From a checkpoint of a small transformer trained on Wikipedia.
Architecture: RMSNorm before each block, rotary positions, no biases in attention or MLP, untied embeddings.
Each number is 500 + 40 x the weight over its row's rms, rounded and kept within 0 to 999. Layers, rows and columns count from 0. Numbers have three digits each. The size before them is the row's rms in percent of the matrix's.

# gate: layer 9 MLP gate, 1024x384, rms 0.284, rows 234-268, columns 256-383
# up: layer 9 MLP up, 1024x384, rms 0.294, rows 234-268, columns 256-383
# down: layer 9 MLP down (transposed), 1024x384, rms 0.275, rows 234-268, columns 256-383
gate234 096:453520433556477487419462495438427459465471546509426603459460583585485490443511476500448445604458545482534457544502479524560469496485480464503477502623491487491554509526530539410506462553536528544491518619529555447562477484520515519503618482489460508525561457466489541460532478506479467461512469494456604551473505445476590510481495460489461501527491491508465547606576464582526432545458
up234 097:590469565463517485509524463506495537469533511510567395459498466471526580485477597522468515409537519447512558395507532496475582532421548533533520482569570494514466501474544457494418456578489556486456492464543520544466485471468527530488537487460549491528549521530471486528511530500510524490523506447498502483478490512502474459456471439497462531543522547527556473470450605512473446446596
down234 095:617509466501495499563494532507533482491501596538441519505544541431468463511500494462448488469519492476485465575537497527436447580514533523458574502484525541445449489509535533575490484432528451478544479575447553562482548548456500495497438463457500474453451553522488514498488534511513466489513565552504498524454520468465446477487491513542494532457528551462566459486448489426516547532517
gate235 100:494567524489529531517505544497459513542530536533512492510538493527507556521454536504497473520514512496437471490488585503536505502520476495454537507468527512519450447513581503549474516548501470493431492464512487443462429480565515496486471513423475482519476476492501593462517416501563523486469498481492556471475524508523547570436493480438468408541491449470524454582453449522513542428435
up235 094:466484514501517437564525547514504540507439453494560514440479495535498560561504510494551473508586433477443500505457481493521538558431500454466535535444556510507526481454551502495438433484528424534548544552433525513431525506498430483507448487433552480451564516465458437448422528492509460489449465543566431537538528472509511538472447452505497492547502486503542523500533575534508511543468
down235 097:462459540548517525419515476517497492497518437538527496515465488507485562523553571505566519520588490457525469520557445536507448521459515536488498471478490467530466411499471416552524567525512494461483543462507533511518546536482527514489492530490487485555549533530484482445467572479497485504566415516519424568505534509498446462531556552427565507475481517527491589502557480507475541473510
gate236 091:514408428458511496506473579430445431514522510513504495476486570515538508453510518534562554479482459552476469489521538506481505466501544556428530466516496441533570543560476519501402425483501457526464497481472474507460526487572531446501518603510544449474441510506421496470565504539583521551528458507449585545510465559412429551514439471537510448467511533447498512503479548456508507481513
up236 095:458506476502489448543465541530458506523459543462536495476468515511550437465452500449567519510492508471540547498494564485471522428484510496498533536509585605560473502592526481481578445522574445429532497453633480543567541551488458582455559416418443506486510446482472491477496442520534579474550547489477506481553464502524504501484499469613568465500448521487497503476496543517518577579431
down236 097:502513459519485467481502557514477526445528498436507479446523552479474505452469490513468429520450474527491510488436511506475482459516516473529464495517470594532493564486555457458581445535506552466539511511481486499472459522406472510515513518492433510490503454530471464489615487543493500461565395493494522486491524532502521426482457522556497431520510525460506452529571475566453509491508
gate237 100:545509533464538518502493532533500430558487524498494528534452543466492495504571512442445534509483508475435498628452466493635514446559462535574574590546494484530479472500553485539473488475590557570479538500537474455541469432494487538506538468498490480496542598518496472590564448511475488501531498504440500523543517506519512508582490463483507559507578470448554497484517483569496463486519
up237 101:509524559474444535563497515485479527530589542496511475517615525495533507467499493494492515488494465530542507492485469542547559509478509484508472470430434468433498506523398577452500515528553533469487529412431504481525456493529481519464549533471522499509512577473507527471492522523470537547464501550501510541539507457560441450488527471545483519422494435489468431431529457504496505527518
down237 098:553491481481462527513463537503426501576514490474451514551511503488530456468505541471484537479549478504434512548537489489589565469415540480477506504547531480510598509507516578501523484449515430488505440498487449503463594473504552533500487531538410463510452461543460485523479451499556540499491536464531468447509500497461542474531445474535515578526434538478473508471499513507481546558517
gate238 095:585447477507501562511446579549538500527464522498519510522471547517509490478432493552538530472516463455486464483500483578551522547437576477498418496474514530537433477444515474453489487546503478514481530504552561477497514486556556532469502470507564478492581528500468514500460515518512486564570500497438420482525532543430493531488436534458456514523533507541543474499558465489499496486483
up238 106:442460447492560507429514514419556525550482427487545465497433474415515470477525479540462471495447530482512482484457551492489465450559426522518509496532499467520543495509552579534520481451525492577466480506529512478469523483480443475521492517439477508511439535565586484529489495481500509555474436459524523561483462408598539511510483525472489478504489546466512529447466479525447493433429
down238 102:482521409414426553569501540489525530493510540484511460439459484488487441569452503440550509509507511518498526540609509414523461499467465452499447484495580493565420491600581547445529463528506468474506490456462451508442542497455492525445499508520519529489442511465499535546428464497451458503483507439481535473589473514525514529435566477450516473481486456495530513471494576472456516502509
gate239 101:550572515513475447487567485447485458568494494520444500492516447520480399573468398515502410517477434436542520484504533561511462619531461483488521484457415596543540508460514505549478493477516475505508493467466527558458448477425604498483466428525481496487585540518525475505430566506438491604484501533472497562544532555545533531467469571500469479502484471484559431438526467488434500441505
up239 100:500408519468493512545514463493512516522583480601491478482532488550535490549531420513471616439521514498549459469460462575526495563527501487521526534519554452502547406515482574505506492500466450471490522577440484541482556523501525586508478491480505555457478434508576474489472545515556520489456471488571433575464497516480503454444505531513490489457478552486442434461434535422447529542577
down239 101:518420511433496418553498433457545531460529494452451557500514494533488489469419521506447497421584435499498486480454515476459485493531491491557499409462552462531521563502487485482417560494516481562470526471501466419511509476532489440519554471526501546532505505422565453568447381548503546551531419515483444551530468512507452588501527517530461456509445485471536393471499515492436457572497
gate240 100:494489499453484527458562457468425430427526496519459519454541533478510409493531526494465557545485498515471484484508550464562581554524474503554486552539472481501494468437528566499423574479492442465439513489558502515516538540486617459458487628513489489613476518438489518518524484485462530537419461496530509472449463489473555491564545488485565454443491488475525575529481506486484484464503
up240 097:500460451472486522509493456491522440502444556474505440498445408445444409535480466587573484535458498551549492527467449500568564497485488497505531550497544540473540502550498524482560505524413515495479508554510482482453452495492509560480451522437456419545514544500510527557502501474493554530472505521492533450510558453485460474582523435457491488533581478520474571584437509486508452543563
down240 099:469524468566454533477400442489575510484501526501530566481512464483498494551495496574517436465498564489483531507430550492532484476531534432478530521490528514482512433492427485515515487519537599534581526519514482544486510500486568534496390519526523485495515494532479524595446473490469525519483531532441456530487485481536529530531471519451557511525544457518519558484537484481519465466501
gate241 100:481546447533508538537473499550522479462521585566498491454502520561509457451563535549551489480490512474473465465394510428502474457465510519452455517501546494483506477469511559460512504515503477523537525480487504497438466469503392526502487471412497514520512431502594462472573526455512540565460511593443483502504555568559531502481500514546491552525519518545476517555528516490478541530536
up241 097:581470587489585462505503549599517455590507516458505574486437452487499468553548449478477517482447453549550486482454411505567486550483527479514552472545519510480445483543504494550495450453426492505453445476487483478458522430436493482503460551522506491531424481468487564464510472514494539469534495430434534483533473481475502469506465507524522511489430463523496508511494434487409563501484
down241 095:509536473454423467450505521445523475477511550596497480551527541471455496507505521436518501422469499436476546548503533463457522500566507478560494479532509507442558517490504517496551462559472495468509514533459533510508544492607492471492521536569503545527457544487486447560550503443569523517499499527483495447602500504571424543416537500474540481505453512449538537559535513467438558470519
gate242 106:517530523562494513534533522515510517462574434547427533494475511537488460490483471431519472456452516426491465490506459462524534580578433500513492521510527527506476533510537471500525449457510495595432439483573422457449511563516537519478476479433455500460581487516527544475518498521458601477501440443523492532471460489454517493416514495468530522508508524523455492519499477584478571546514
up242 102:500505459468563543533519464463534571509469532555437432464470437459509448481488570511526524531515536484496447510540451486451525492446520465484440493540513466536502480441514554504394437535537437494587490552495517474489518455423516552568501425533502420564514458481493451633543535560530474477530497530502511448535577546507508548503500475527565482452519491502537504531509527463476461440578
down242 100:449554499526549479493499496462468461561557503526584514568473491535403503526440438578473545518508535430478440506517548495447518503489487514556497483497492504496493574505426505479493526503555503544480480539478491490491563507445457497544519447488470474523532433490381460487464480597502449475567553563505561542533502484491488516462508511530482430518459480535478551530494491466557476497376
gate243 104:476481519536445485493456532451504465499515492526457476421548474487513518567497487565472514515551508571531511507551525527522463520457430531450453548445519493468481527480542499427549485539469549528531496589492578499497490532536450453458470520443518565517416528496469476501450452549473518539490586573424475502579486500502546507459521465482538466547487417526478564519424520494468401523422
up243 100:376502488510386491454447579475584541540466585480511538496457470438361525543584506496477495516568485497535532464483409504487463527448488522441487522558529487552497432521471432571510464469503516523528555449545582546512501449560475473478513460519497458518612488520512541552555496493483513541466490513527575506493484519523456528543506436492597512509473472494524469481537523516491537407541
down243 104:484492523459460480452505423566503482533427512515575528477489494524519533516558575519486492531511499514506402490438543513520580478454552517468498555499588517488485509485545537437501446535526520470549476463485493475561511531531474480551563500430481455532468463456465514515513577481523503503564417432553509469474518472455500510519447620554338485446523528461416523465464456511463546489467
gate244 103:446535538487595491524507478476551512443518439468538453463457559522519556510507554483499451503516510475508440442441458515565477475461465411508482465513589513452478490507499410523565487518522473516436501478418620488447483457581515449508452495452521501450473491474537482430542534460453495519554541541535531539524435514541530530474448464446487527565580476515554473507492539501499490520510
up244 102:469516494452471484548570502555477460499487475474449496542489500506540501470502561448463500461526485434460536582439456490496482411496500447541553508495484492420499503513496472518503501493581522437598440555547451510512507502478476532541368573469446450465472476478506568459464575447452451534561481511464479533498466493606498454447502587551518497498530428505509514514470497511547522471479
down244 098:474537560498535539644504565485462470485483456484481509425499455570517619501521459564518486543523473488535451507509504446532530525559512467463474508479506510513465454496493570518582527464492458498504505546449559563506509492540484491504472479518597465499441485496502567488462524518544476533449468501492511575562563498498537457566447530499528521523552468433487518581497483513498491482502
gate245 100:504492535542463462451544531489561526494591576515561415449511455512473560546545514482541533464474469466463416464464531491466508516505517500450458546488538549424520474521426505524487431532606484535489542537518478501501540451526458533502484466466476450477491448554546511454524477427432495496463506520524455481495499517448505431492515450498445516510505507522539473502435545474513521497530
up245 104:491473531454537445533514548405489542459549389550501509538500528536463536452465554570503506456406502502449493505521474536507526502544582466472527447503491590561517495577466521493490521573469471497503584532450571443513424516545472552446531505465497458528452483502475468489463532543504458439427457565461480564500489455522526467554512528506542512476493559474507527531500525572545441524516
down245 102:523456455588545503488476502605445473486482560459529527524514507497516439494539457566457479508472500496475491482520477547494464579432503530498492466499447479485461435529492501508507436511471529551493537515539530546528502524480483485508508526569403527563476557440468502516563520513478516472508530525417452532564464550392483474534515487474468564477480512444451456460474576522505533424484
gate246 093:484481504369477550469515475497462529485453499470569487490531485465596527506464506539462478449474533538478474393505445526492497518522472520488486510526507492466457490568481508495492505487507569398590469492532493510511586438515531532530576529480505528535558479528498400493549573473448471459518599443519528495485449555540545502489509508434576537496462460497558486461577515465504538480451
up246 098:565437457447427483428572567524538509507540453509475415470521428525491456491478510484429422477500432525519463602494532486478545451525464518513477531531496482473498469507501483543531521484467479437492485554493537462508522501436484563519513463510464468428534437495480437493526511484547493546548446515487457498499520411453503500588558506532506515483500524455483447554518514506419507479599
down246 094:514481456436509479420443446528482532478505550507471582444553525499460448451502461451511510495455554581518509482566541445393518420476499536449470532445510382585503555459521523484486515483502422488492524475435424507504546433514498533537513538539626523513492477508531503446510482521578526577520534555534481496497492466530504502467507453458452496476586472492501469451482479470497493514548
gate247 095:514552516492475456551567519532464569487425563475503463489509498464540504546526480533532513448508460474437479548532480535524475492522532558482462519539500411499557512548509529468535507469495544495578519533446475530514454513483517510511485534495410506485515536470521538534534546514494545461490489471455462505527426557448518530554512506507579479543553511611414429525490479475476474498464
up247 096:477467506581449510517511486489559553439493509440564456467509503493563550495482531524521490462527424493443502390580472507445529481480483583501472528456480469490557516447525525546462427509531492564502488514469543542523433541530522511508537498466524497539496544503468531574449485553531475473466550558532536470560502506423457474519562517543526526484560454540433575535493536486470509552453
down247 098:443552483489435446503423498493496516548518462433572451475523509549446514468521541498457590497567483460479437468552506421472516510407426476549551474413487542505507487522526484543487506478507560484544526486480573482494454512450525476475568570532522508498485462576551526552458518536463534436478451446472503556537503489475521457506553495455430479479451494468497618494473493543523468522481
gate248 101:529468445424545489554497486551507481534514489519489454524584523430551502477501551493503458516485557467538498543530532567479469504514473518546504453502460520523431487493462468478448555553495487534533515522578525452450521473569523592423393548528460478569525482575566416540528541515447494507514474481500502502556568453549483527546569493476511499572532522495474540503513491502440468470457
up248 100:491500486496536571562395476473441423520482491471456515455481571568499462456475509495449517484511512559514466572505511492553514447579520508535445476545477501484495492498505503438528491476561572438589515522460499475575534525528512538502533579430480435535449513539524499498508543437481448518527485515475520448517459540493467490517489508423503478416484554516511508482483530473549461451509
down248 102:490491413441508555612547472471379421497508553494470502504540497572533460459448511489510535492572403548575521559472520494509498457518461518546477483544490523567498482451543421501487473506517498491517468500500500409457442525497482517473437494461527454581453467517526484555444493470514509511543508520550508544456550504495541446569536580433459447465459522593521518454483487502486509525517
gate249 101:468455529522510460396417519522547458468475456483531533400515456490429401469446510490507545544528515504366409513503485538531423516533532483428493529520470504557462529482507545560529459533490501517515486464457519393533520498523544537554488483510522485528539427560529447476527467556478533477473532488485475509535414509533519515476482487456519451492529455412514469509494480487545454486491
up249 094:561535464508505579527487479513498437503508490558546557451562486490493439548433536559488511419562550491474501518570496478559478482495531439547515509504537518530496485535531541531542526619544498506515527452432448472491452516489498502524546468519514579514481548498541503487500481492423533485572542532524450460438538481507453434525480534468461518491504565469503552400405484508500463515547
down249 096:517461460443587499447569442487426473474482521498550500444492564423545537519495543500547493473469531576460471533506527477417495493522526605489545469495497512550456558525522478486555483615444466567468485459447490414472493550451482556477537521539549507446492489476394493585464440529471518487410544504494512501500454473520469584525481520532549512489455497513500546548520551533459480484511
gate250 096:416495467518592560497418581573498479447473562558522528549494536491547527470533472465467568460495551564529483505510493449484509466534515505481505469494498531571480553495498543541520495481520490519451499498546559417507494515547457485548532469430572438530485489471521523504466499484522500495534491537510502575486510464550555524457462400509461531483535494510508559423479485467493408515473
up250 103:492445551474532562523451470478517578585584577505481494565399511457533464565468476476506527531499574586550480499494511529500410513522504507526532467490466599480495511454523495499508528423487501549540570507469492461384577552491481484516556538462585548513479543496508478534506541457486550407493537584510586521435542520456515486418469513509535513466542505471526470511478500504448471469469
down250 098:527511468498487469525515424487566503518537478541448501470496579423532504454492500520472483479553431427367489455497501573517489447533499544526481494515513431462527489488473562530489566525490432548554489474546423569574573486488526450526503501529485481432451473467521438535538491497416544474558538507493460458552513464477559464483449549472554453460526577494503445501558549449490454504478
gate251 102:490408513452415537503553547532468545422501499558439489520512404528513510515493534496452548500460475534388463483482540565546506484510563484573465576476496429533503588549509467560516474495546559515530518466526457479477498501508494491374553472558489454532487476473509530486478461491420559521474494545539522523421514561449540555470483487434529428475515517470464500533529411528510540514461
up251 102:472476465534462519540448501516414553509511578507506468425493519501590588440496444513508493493484549556473515459539460491564530544460441442509516498489420519514552478532524473430513594546532474459522488515487477462519435529480475480444488422425533511542436536570563506455456456494487490481478528490504505509480530485549475549517466509473513459518467530486519513441466484577498468495486
down251 103:533480516442500446538474413518491487543554577481542435543397517476469567519497477496539525495422461460472480512494530470439542566490509495482473523448512483511547467498506536508498444508603539513528547415501493496576455530502561559503493504470525557464450457559499498479491488511435482513516527471475495480506511450506440523486501565526473488549445493389499516504462522576498465362539
gate252 101:482498505468535504522450495508492459558528473512524456544485534562505504491544481521456482445534491478506528485424536551529508452510510499473563466467573476541480476476483428488494498510558495440446546445510504490461482462505473523630517506493446471530531444567533472570486532428562473467486515491526442444518539445526462481535471541405522526555515489478491453542524419426428478511508
up252 103:478473521493541516492517395524490510468449528488502548425520577498454492447584563474483472431510528467534521555495575534461471536500489476506551525551543459503524483490552494544562474579584488489488465486542443450562433497543500512533460502528458409556482438576518479514472556538506550518466480458479576435521430552524450558503489452476529535562446530526503420556450473509440490454466
down252 096:567499509526522499470448494510438490477474505503489460529562526489468500487494498440478551477540564546496508525502533529522424548530472497553460505469555508509558552514490502470531509507543459519510511504513542503503426538447473514458408516528528493491511481506510441487525550495507490527488489470560497515448537525490522606506571469443515471536423491507525485461481440521551477531477
gate253 101:476454498520534445489528485476488498428450497549515482544470470525544537531497447478448559528502461470522479551456446481564476492424488474571454440446569532509503517492496566463487487534547424537516479522508458560517516525495514521453473546543584438459492442569472516549452570436417491444505523482551483500466461483559518527492573476511473518590524485429543444523416505487551509425511
up253 099:486451520520485512569506483539526495452499516475524482499494499481550472442541442423498491555510529554511500502410476476520422621461523548486498496479500514525544451525515518477464529458466502465502495597540395486557541484471519509502509524511455507513486524511499570507532490511496524564538502549457508411518487511483493493520547506497488511493528502488490460613498475432479569445588
down253 094:555478464492559542444490486492512543505484459559495522492478507530469477475436604555449428560511492492554462499478476521527521396444499546508484520503476482502418476439455527501455493497461534518462514485500506507431490474517547420512548503515534497489500529468428529466512510523503467483518549562487545503507472528519480451445438487513485443455549598573579487528479506479482497520517
gate254 097:469592481492512481480472547488507578483532587566461514472424495498538528514491583426504574545526428445452472537420500503486514467557468560472551518434524546498506463532515548487579493588442504492512533461579522495556507504516495500494541424548458522483466491473529481434498478441504519475516431448483449510477495545474534563563511485526565487515495531492546505513499524507462520500547
up254 097:470482488460515544457456480493479567482594568576524503531575492559545536560441510495498542520528479496462476465494483476467544527523475485508475491513535547486522474475429421473545430507487529474496492481471448559476488561518492457503506470491492524530480591503577429539507503447493509528505465520537493509470445501568544554553590460494505435548528428534555514454525477517430561473535
down254 096:485543478469503491482531486423491552499487531470438528515532500508492466514503456468509525476469540508514513515535547519472426515460534525545512539510472460584496500510517435519499500437486503467490484501505531579519520485451516535490516537530517542482536563500490444555509524452513514505491427539423479450458499480449486422571488483496505478506479531485516520483500500512459510474461
gate255 092:543500544473512571513518414498512512491541454502480455479531587472495576451538507473489454542495462543524466487501494484479512462522424481516478486551512497534474426430505513490548559591527451482471482525461519491529463498524510524510503502507454548511592504477497505481500450472520497477439442557486510507527556504545540504523503558456496591509498492530453511477520489570453439468488
up255 091:553510509572458448448435504495508499497463519516491513524456495446399493514541511516565470489484501441471542494463508507528498435497493512442526407487521419506490532564554487504451542525456508575555467514526499489535529529473468497536502571465477512553434479506464463459568478530472430501524557469588527509534432525528496532518471433479534433453496534543496457505506571491527489497523
down255 100:508491491460570588526486502549520523566538469482542551493565464510540471485524505520497546508446532481499508435576454498435480519560504501470459540535509646429502456499438544458465508550504493480513551534527499549401495402510525493542555465560502534489571499511452579492446518470459483489496485521503478469485578491530476444546473586511514567513495479509482492489436419569566452482510
gate256 097:475504569487441495452395524537529507447497467447475512451486444483526519513500487546406516528515448504549545402504486435501498546501541525534469482516495564538537442489443497453529495519535520500488535499545537455393475474422467455513539482438461475514503558518450539484508430441513562503555511503541464465505542473470550518530502456427506433518497419518568564500495486456502560504518
up256 097:546462484499463482502483517499538437472496482509458502452504445560454490521526591424444554570489453555446436477497491434465495554425447521444533549553565531555484482506518484500507450498506538476487521474500547459606395521485462533513522460575491525504539484491541552581536482526513470445473490538575478514559418455493456533480548456484470442433566488542524469524493504534496456467517
down256 101:460515513492529493523426488460509566539483431455460489510546497518491421525535512538439476450526560540425491512437555467498497546463497481373486530481517472472521529395461482524514532476508445500465513507492531487546507530485452513546502468514504505483570482410535452508597420483476496469501440497560534453529525519542504496546481488530539524477549526496454561476494511554547509501493
gate257 104:478555522513483569440485542526511453503482522530501551517542482535516426493491499484483495489474491561508479461549460479481486480486503473512550452449512541492440454474508526563423536491450453497501470467578470486497463584521521513494488517385501522472487474523522498497489519505461518445461544493466518512526554460530528504542529558477486546472430540457510540465431435510506458510475
up257 093:467491467460582511475480481458523570484411449438495535447508583496528499450478500546487507493508523512492461485482477503498474421521465486486462470476517555513459468571483472467409510523418495491529596484591489518476492518524512471508451443564502505501461474506515453529478498456508537506583464479633498499478474474535486549498469564552529481564474470451488479552488440492454523464472
down257 097:487491508513484510523445583497509498483497432511470464553503484522562488427502531493532443525524562407513470484425552437488505499503424539458450490479492486517544507470530501443484428546471524533403520532581480495477511513526494489577423458545480473444490453539463461506439443475549524547509442568510471476521546557534449436514464520551510504550590492536447459554573487534560560471513
gate258 105:561552534473465554525510555473514544503508470552491449487508506476493494503566499476472454501515440498503504440402475478545487513466481513527528490515459500516558517480412459482531475525493542508520473525508494540559565507481487511477445467486538463430474471541504504475561496509482481489534497492484513441492553435489459476461495370501530497442520475428600472526533531516543555501493
up258 100:455520453572466486520510589499573429533421444436509483485506516564576497462489544489509481527417531512538482460497491393468546415513478543539452503536521545452468475443531495501514502513478526551542541543467544562484459472463507505483451460573475540466490466508515500543411469434613520531439475479466432483544567521442549561476529526430520536539439510468589544457489492525468513511610
down258 100:505464579471515531440541524547424499446466501545453463476458403611511548499461519467539497465473441570513510577524491525521552556447516538442514473519473591525476458569474540564458455522453498541495450498450489508586549461491566552490493512463468505523453436535546471551502492524480463536510585491459549473491473497541531505536469427464556548499465475470514470527510563462444512485435
gate259 101:491528478524494454481533499451475425518526516403504474470475489518540428504568519463458545474573475553509542477499545425575499404518490530581471533523541586495498550529474477551522490468562534533513461494522512501503481499483528549563506527462517522435470516428489481510506495446514560490460497516512474451462402541511496540457481570536405486568568499526444463427515482481483520521516
up259 099:538532537475429463492469432459535520410516520525564433441416505517525431515518515529515466504457525501553521548491540492489469509520495534492531546542489481442464483446541502500471475434506452499445476471508449514522504517499503488457504538537515479465490470461516397490539502528470487467500534545488575497612521497528523538515458506545490525497483489538468581443566525468515503485523
down259 104:453478530531489481516494481548452463463539534477493472510609477456541513447495518473472502508526460517512455414467510521522443407490458485480429532507521548552461555481453416488481548507513534539495454487535471488501473486495483527589534572538440513516522455478448549550533490502550461463490464535589529481531501560502509535542459545450525551508509597489551495477533539414515511574518
gate260 103:449532553462475476477458543572516487443510585506506499502497469511476530489536530501440516587497539506499477451579467527484492566495530471480499470545491489531527493507547435501480499479475471543562523440554484486511480421530573565575535563500481544477451424545542507467515565495604536493522562491488537532517418517519464524512482534469524468528533505543480534483486481442475463526435
up260 104:432515481497567500505475468548475507478528521472483467510478469524478491477521459450475490493541529498478499470520564509509519535504571478491495553465569489428512484533501435524492536467504540525517484476490501493471578558490515543412518494550530536471517611537463458496454515497496533455479472516529497460452568448475478496504470455523508517546499469498472502472488523491498416548486
down260 101:542454501495488504453495512588475512500510481470516502480529460507472485561455498466512494462494531450572464497516502543445490539543578459444440499560490499506430567467597437572485461475498463477594531548475486482460561505450542507501497480532494480540484501450460534543525508512465468513557535566436483538553451554546441487511471477515540524483400580395521472459488457455425460536533
gate261 100:466546445510519424551430481421443518481494561539500507464507540503526519463495449550511411444530532469513537563586496546526488473498542441560477542525482557552500462487537485512484513523420557474526389466531445481502535525482448505544445477472508567478439483529570456462473516395503477553474517546513498527493527447510574485538470441400519484560496508541516573567503467444534443489459
up261 099:458559479459450432506482494550400408458506473542492525487552554497504447550501457506483495529615553545473476483540406445536499428537500531490513514439474588492421499477510435501470515468450573390494448564507514457515417544436479584517485426494494530526448598524527447493414532481500560513488520536467509527474484483533468471534540471424476538494576573490516503544462475458559527508502
down261 095:514560459438476491489409449502483521517463577474460461553500497519469494485471438541490541516524521512431530508542490525541515476563521485479444587436573512521446523526437462490530452577503506491528547442522544469515518457468508500469512506481478532515438498483532521564528493482521507432501530501517501514405529495583510507562495535454509456513482530494515500541449476559572532414481
gate262 099:533579503476444546547501446492554458553518435541529449534499527540474501554544523473487475575493412490568577476492522536538511479504461482500555458487516538510501555484509487539501520527475518556527482466525499498475513515528435597545467476524442474487546450495442524405444578395487537477484517490468539435498442515434512499488504468480500531631483524466537456483513467529472516545542
up262 104:453459571487469532510505468469523443546441500465507514544562478446465460529479480524474472501516479443482510563497505496504503503414523493490479467478466443467420500535455507521500479602517479413512449493433486488496480471544513514494498479524508498499448552473458519517496464423531496509495451459502481500461524464536479476470501485577535467434507536503505509500526376521540500456498
down262 097:471506488486507474519475520487507488528542448563513489462388463445487566479509421503533446496536496470512517483523488488379527517453526466518530499563458477503524506579489506463523517500504514471464569528479500497490538524502517498472515560455436476538517585410542540553481492463548472495562529511568464581462513543529499472474480376487499480571471418548521475538489545439516494563452
gate263 103:428516513537465555516508449494448511561537526437515513487505544418497495534490520526537473491586515508494451538541528491498517572520545494554428494447538435484504483433500513516507578508575537554537487523513503515435490534520555574507481424494518511528502464526515487532450481502514480513546514470608520470569461472479471493387555468423479512557496579544502570564561538483523503500467
up263 097:503500519492467517431475493520504496504496479519477504517469500446455500482525459556520533547462518476498532506523435501522496574360502427549471551473544501542473602514534520487517459497523487515495581539475506500490452556548529524477452553530486532479444490526526428500494483513506552592558486501484511559522415475479520520489515521503473529529556467504441450476477402575467418555527
down263 096:494549416460510488481445546518470542501610488541441472539539467479427496525481441564485551500442481579540612445511480428451454500488453529554514530435498493506520440467556549467460571554575481491507503486473465456456519553536531489510505488546533516433482496520472472460492499537529470555589501474467494562507388537484474584545489512492448533571547574484435463507502478485466509379553
gate264 100:476514530467408485478511476511491459480488542565477546508478508595476537508475498533535519497530563542538483517460571527541565445488502500434543516511552498497564524457429539453484502495499466514482497448470533514566435490491523473493535452541529469462540456554505456572605487467504520501486512532478502552467457568501585533458502527491426528516503479483467497484492523543509470522513
up264 103:425520508478482489528436469491482495526490532436502467464466455434572402516481481432572520504491514497407532512493483546506563511460476479499462477406462462493502439433430542534529508512493509496509484474521530563524488509434424530514580579479415495495511480485492582524505530535444524478506515485496539513487417476531516544486476502455505507494470512483565458516517430494481409362494
down264 102:522596474473468464476523505443433577552499537429533476454524506512465465473511478456543553530482502566421545491485521509475509491485459493486481520435458537577459547573584489456523556378519516500527505527440482500531564451461556484522454496555450512498445456480528560514480604447530534497554472473455456442500468489502485520552525542509481542505564477460476538490383502460498482535479
gate265 096:493484487485512486507525507450485526466456452509604544508460492527538544493478502529485508492504594518526451539475509512522495457420518493535537468522462435441559546499492550463443461514525523482519440514568457477477494460459466504492550471519535486502487469470470568546447507524461555483493547513507444488508524499497477498512421470507469487602552496491579523448487469548526553522473
up265 100:578461583548475524517523485507496465490475534429492562472488504447537599536515525442575527501580505480489517426457538448459482517516474481573456569480526555555498550456472465480515512509538466488523541520483545491510524523508493423468506517514481516503527535495569467438495557496466463532476533513527475509482528471511521549525443502481505452474516486471506582458396503514532455487494
down265 098:491446526469477501451513452504483542463496471524485449535455536529454529527511536558514439479484527523505414549530488513405511441464501494510590529453514505473487510505523525474528490498509475512521492477470535485509458454521480507476433480476541513481484515488502483500508519432531468499526510525497467572495431509533571571457536499496436595508462502508531468482522535472449501577502
gate266 100:539463477511557513462488561460618484464472526512534493435465469542483499459471444539548496516577508528491486493515498482479525471488483520445541502476459476565528495513476447516482524473476456542450496430453563494539495512455532522523518495526484497453414566498444527488493599488513514547529402483520541522499535465534503515487456478452430502512514517558499423443568564492510532453483
up266 102:541490526458562498510500466479513478581479439472491536463513520521541473584567523505494517546442490466501557455516534551567471467513430492535420496527572532541505430517515457554504467480476395498564529568560500505471486550489486565559528523538525474529467522548471462579498480536494476479541418500503465473537513492586452528471477529484458507466492589505550522495573480458474470437488
down266 100:481494503403555464492464479488534524453528461501491530519501545520512505554529504498456559528564462484465519474534479530520438423468417555458457423565507476459470496475516444526531511484445485525484554484470514418442467521496471491529495564513570496400476540517483463584461409539514526473483434484539494453495459527541438592513517538467473508504559486486532532527485425486498493531463
gate267 094:539545472480563395472472452519483517451542498575559550460490557597509478495483525519496436407450475504457481438502466544474497485470490562503522523523481439556521494501520531458509477565466511467543439543450544494524529540539519449509513459429482524506550536489528464401491487602509495537533547519471476545513591509546509546440464424617470490525427504505563485449515554500432522533554
up267 097:567564504457522463565492466511586474522520512543442483549479502492438471447482529529496488538493572484514434425547567423497474557477540471449494529444481488398501522501449539489502457456564430489535513533488507459502442512494468546517510456413519519519524442501482574502503520500503511545550421543506470531578515555513534463478516527496482483563503503565405533438500473521592538524524
down267 098:532540503532493529460430526519490542567439474484470516496472427446563426532475534486491489526562531466571537557470606469549487451521510517550419462513512486544562512517458531515492547507488441504464531564527490453557419508477529542568397530510492521546510476503482550547494555490511488501478454446485505445492506457551515482549424571487485549523516472460495542545504457500484462491476
gate268 100:509486546436501545484549541485537567440441575529487466445537521545521463477518500501478468523512513517528543493540505556514508484487476523496516473528503444512565506471553372515493470528412507463515479508528472545478427462533453472555500515450507508528533505456497463498512527489466465467529462473505496473491493464488436532516578504500490463510453530463468565468519528509546467582456
up268 102:474489519536544523570503526421503466469573431468508474587477448410571457465515501474478482452504566568445498519513538449469553550509530510531469600497491492478460528489593497469523552452509516500520450484536536504481519502548520554516451522597490545441521421499519565516470456473487550499512552438495470467556488478465581473437557465433490512487470497496501488546499502446539431602471
down268 103:547499513525479540497499429590543466470439446514510488499521556500546467469485492496479488480540452509481575464596593451524461468482459472529493430503551528546513473504481543437556493505464446545449493550512570504537473505460491513525515434463497530538481442518517455506499560496487463453469493478500489517437444494493441463490529472503540510466421533476520549593581486544485551441564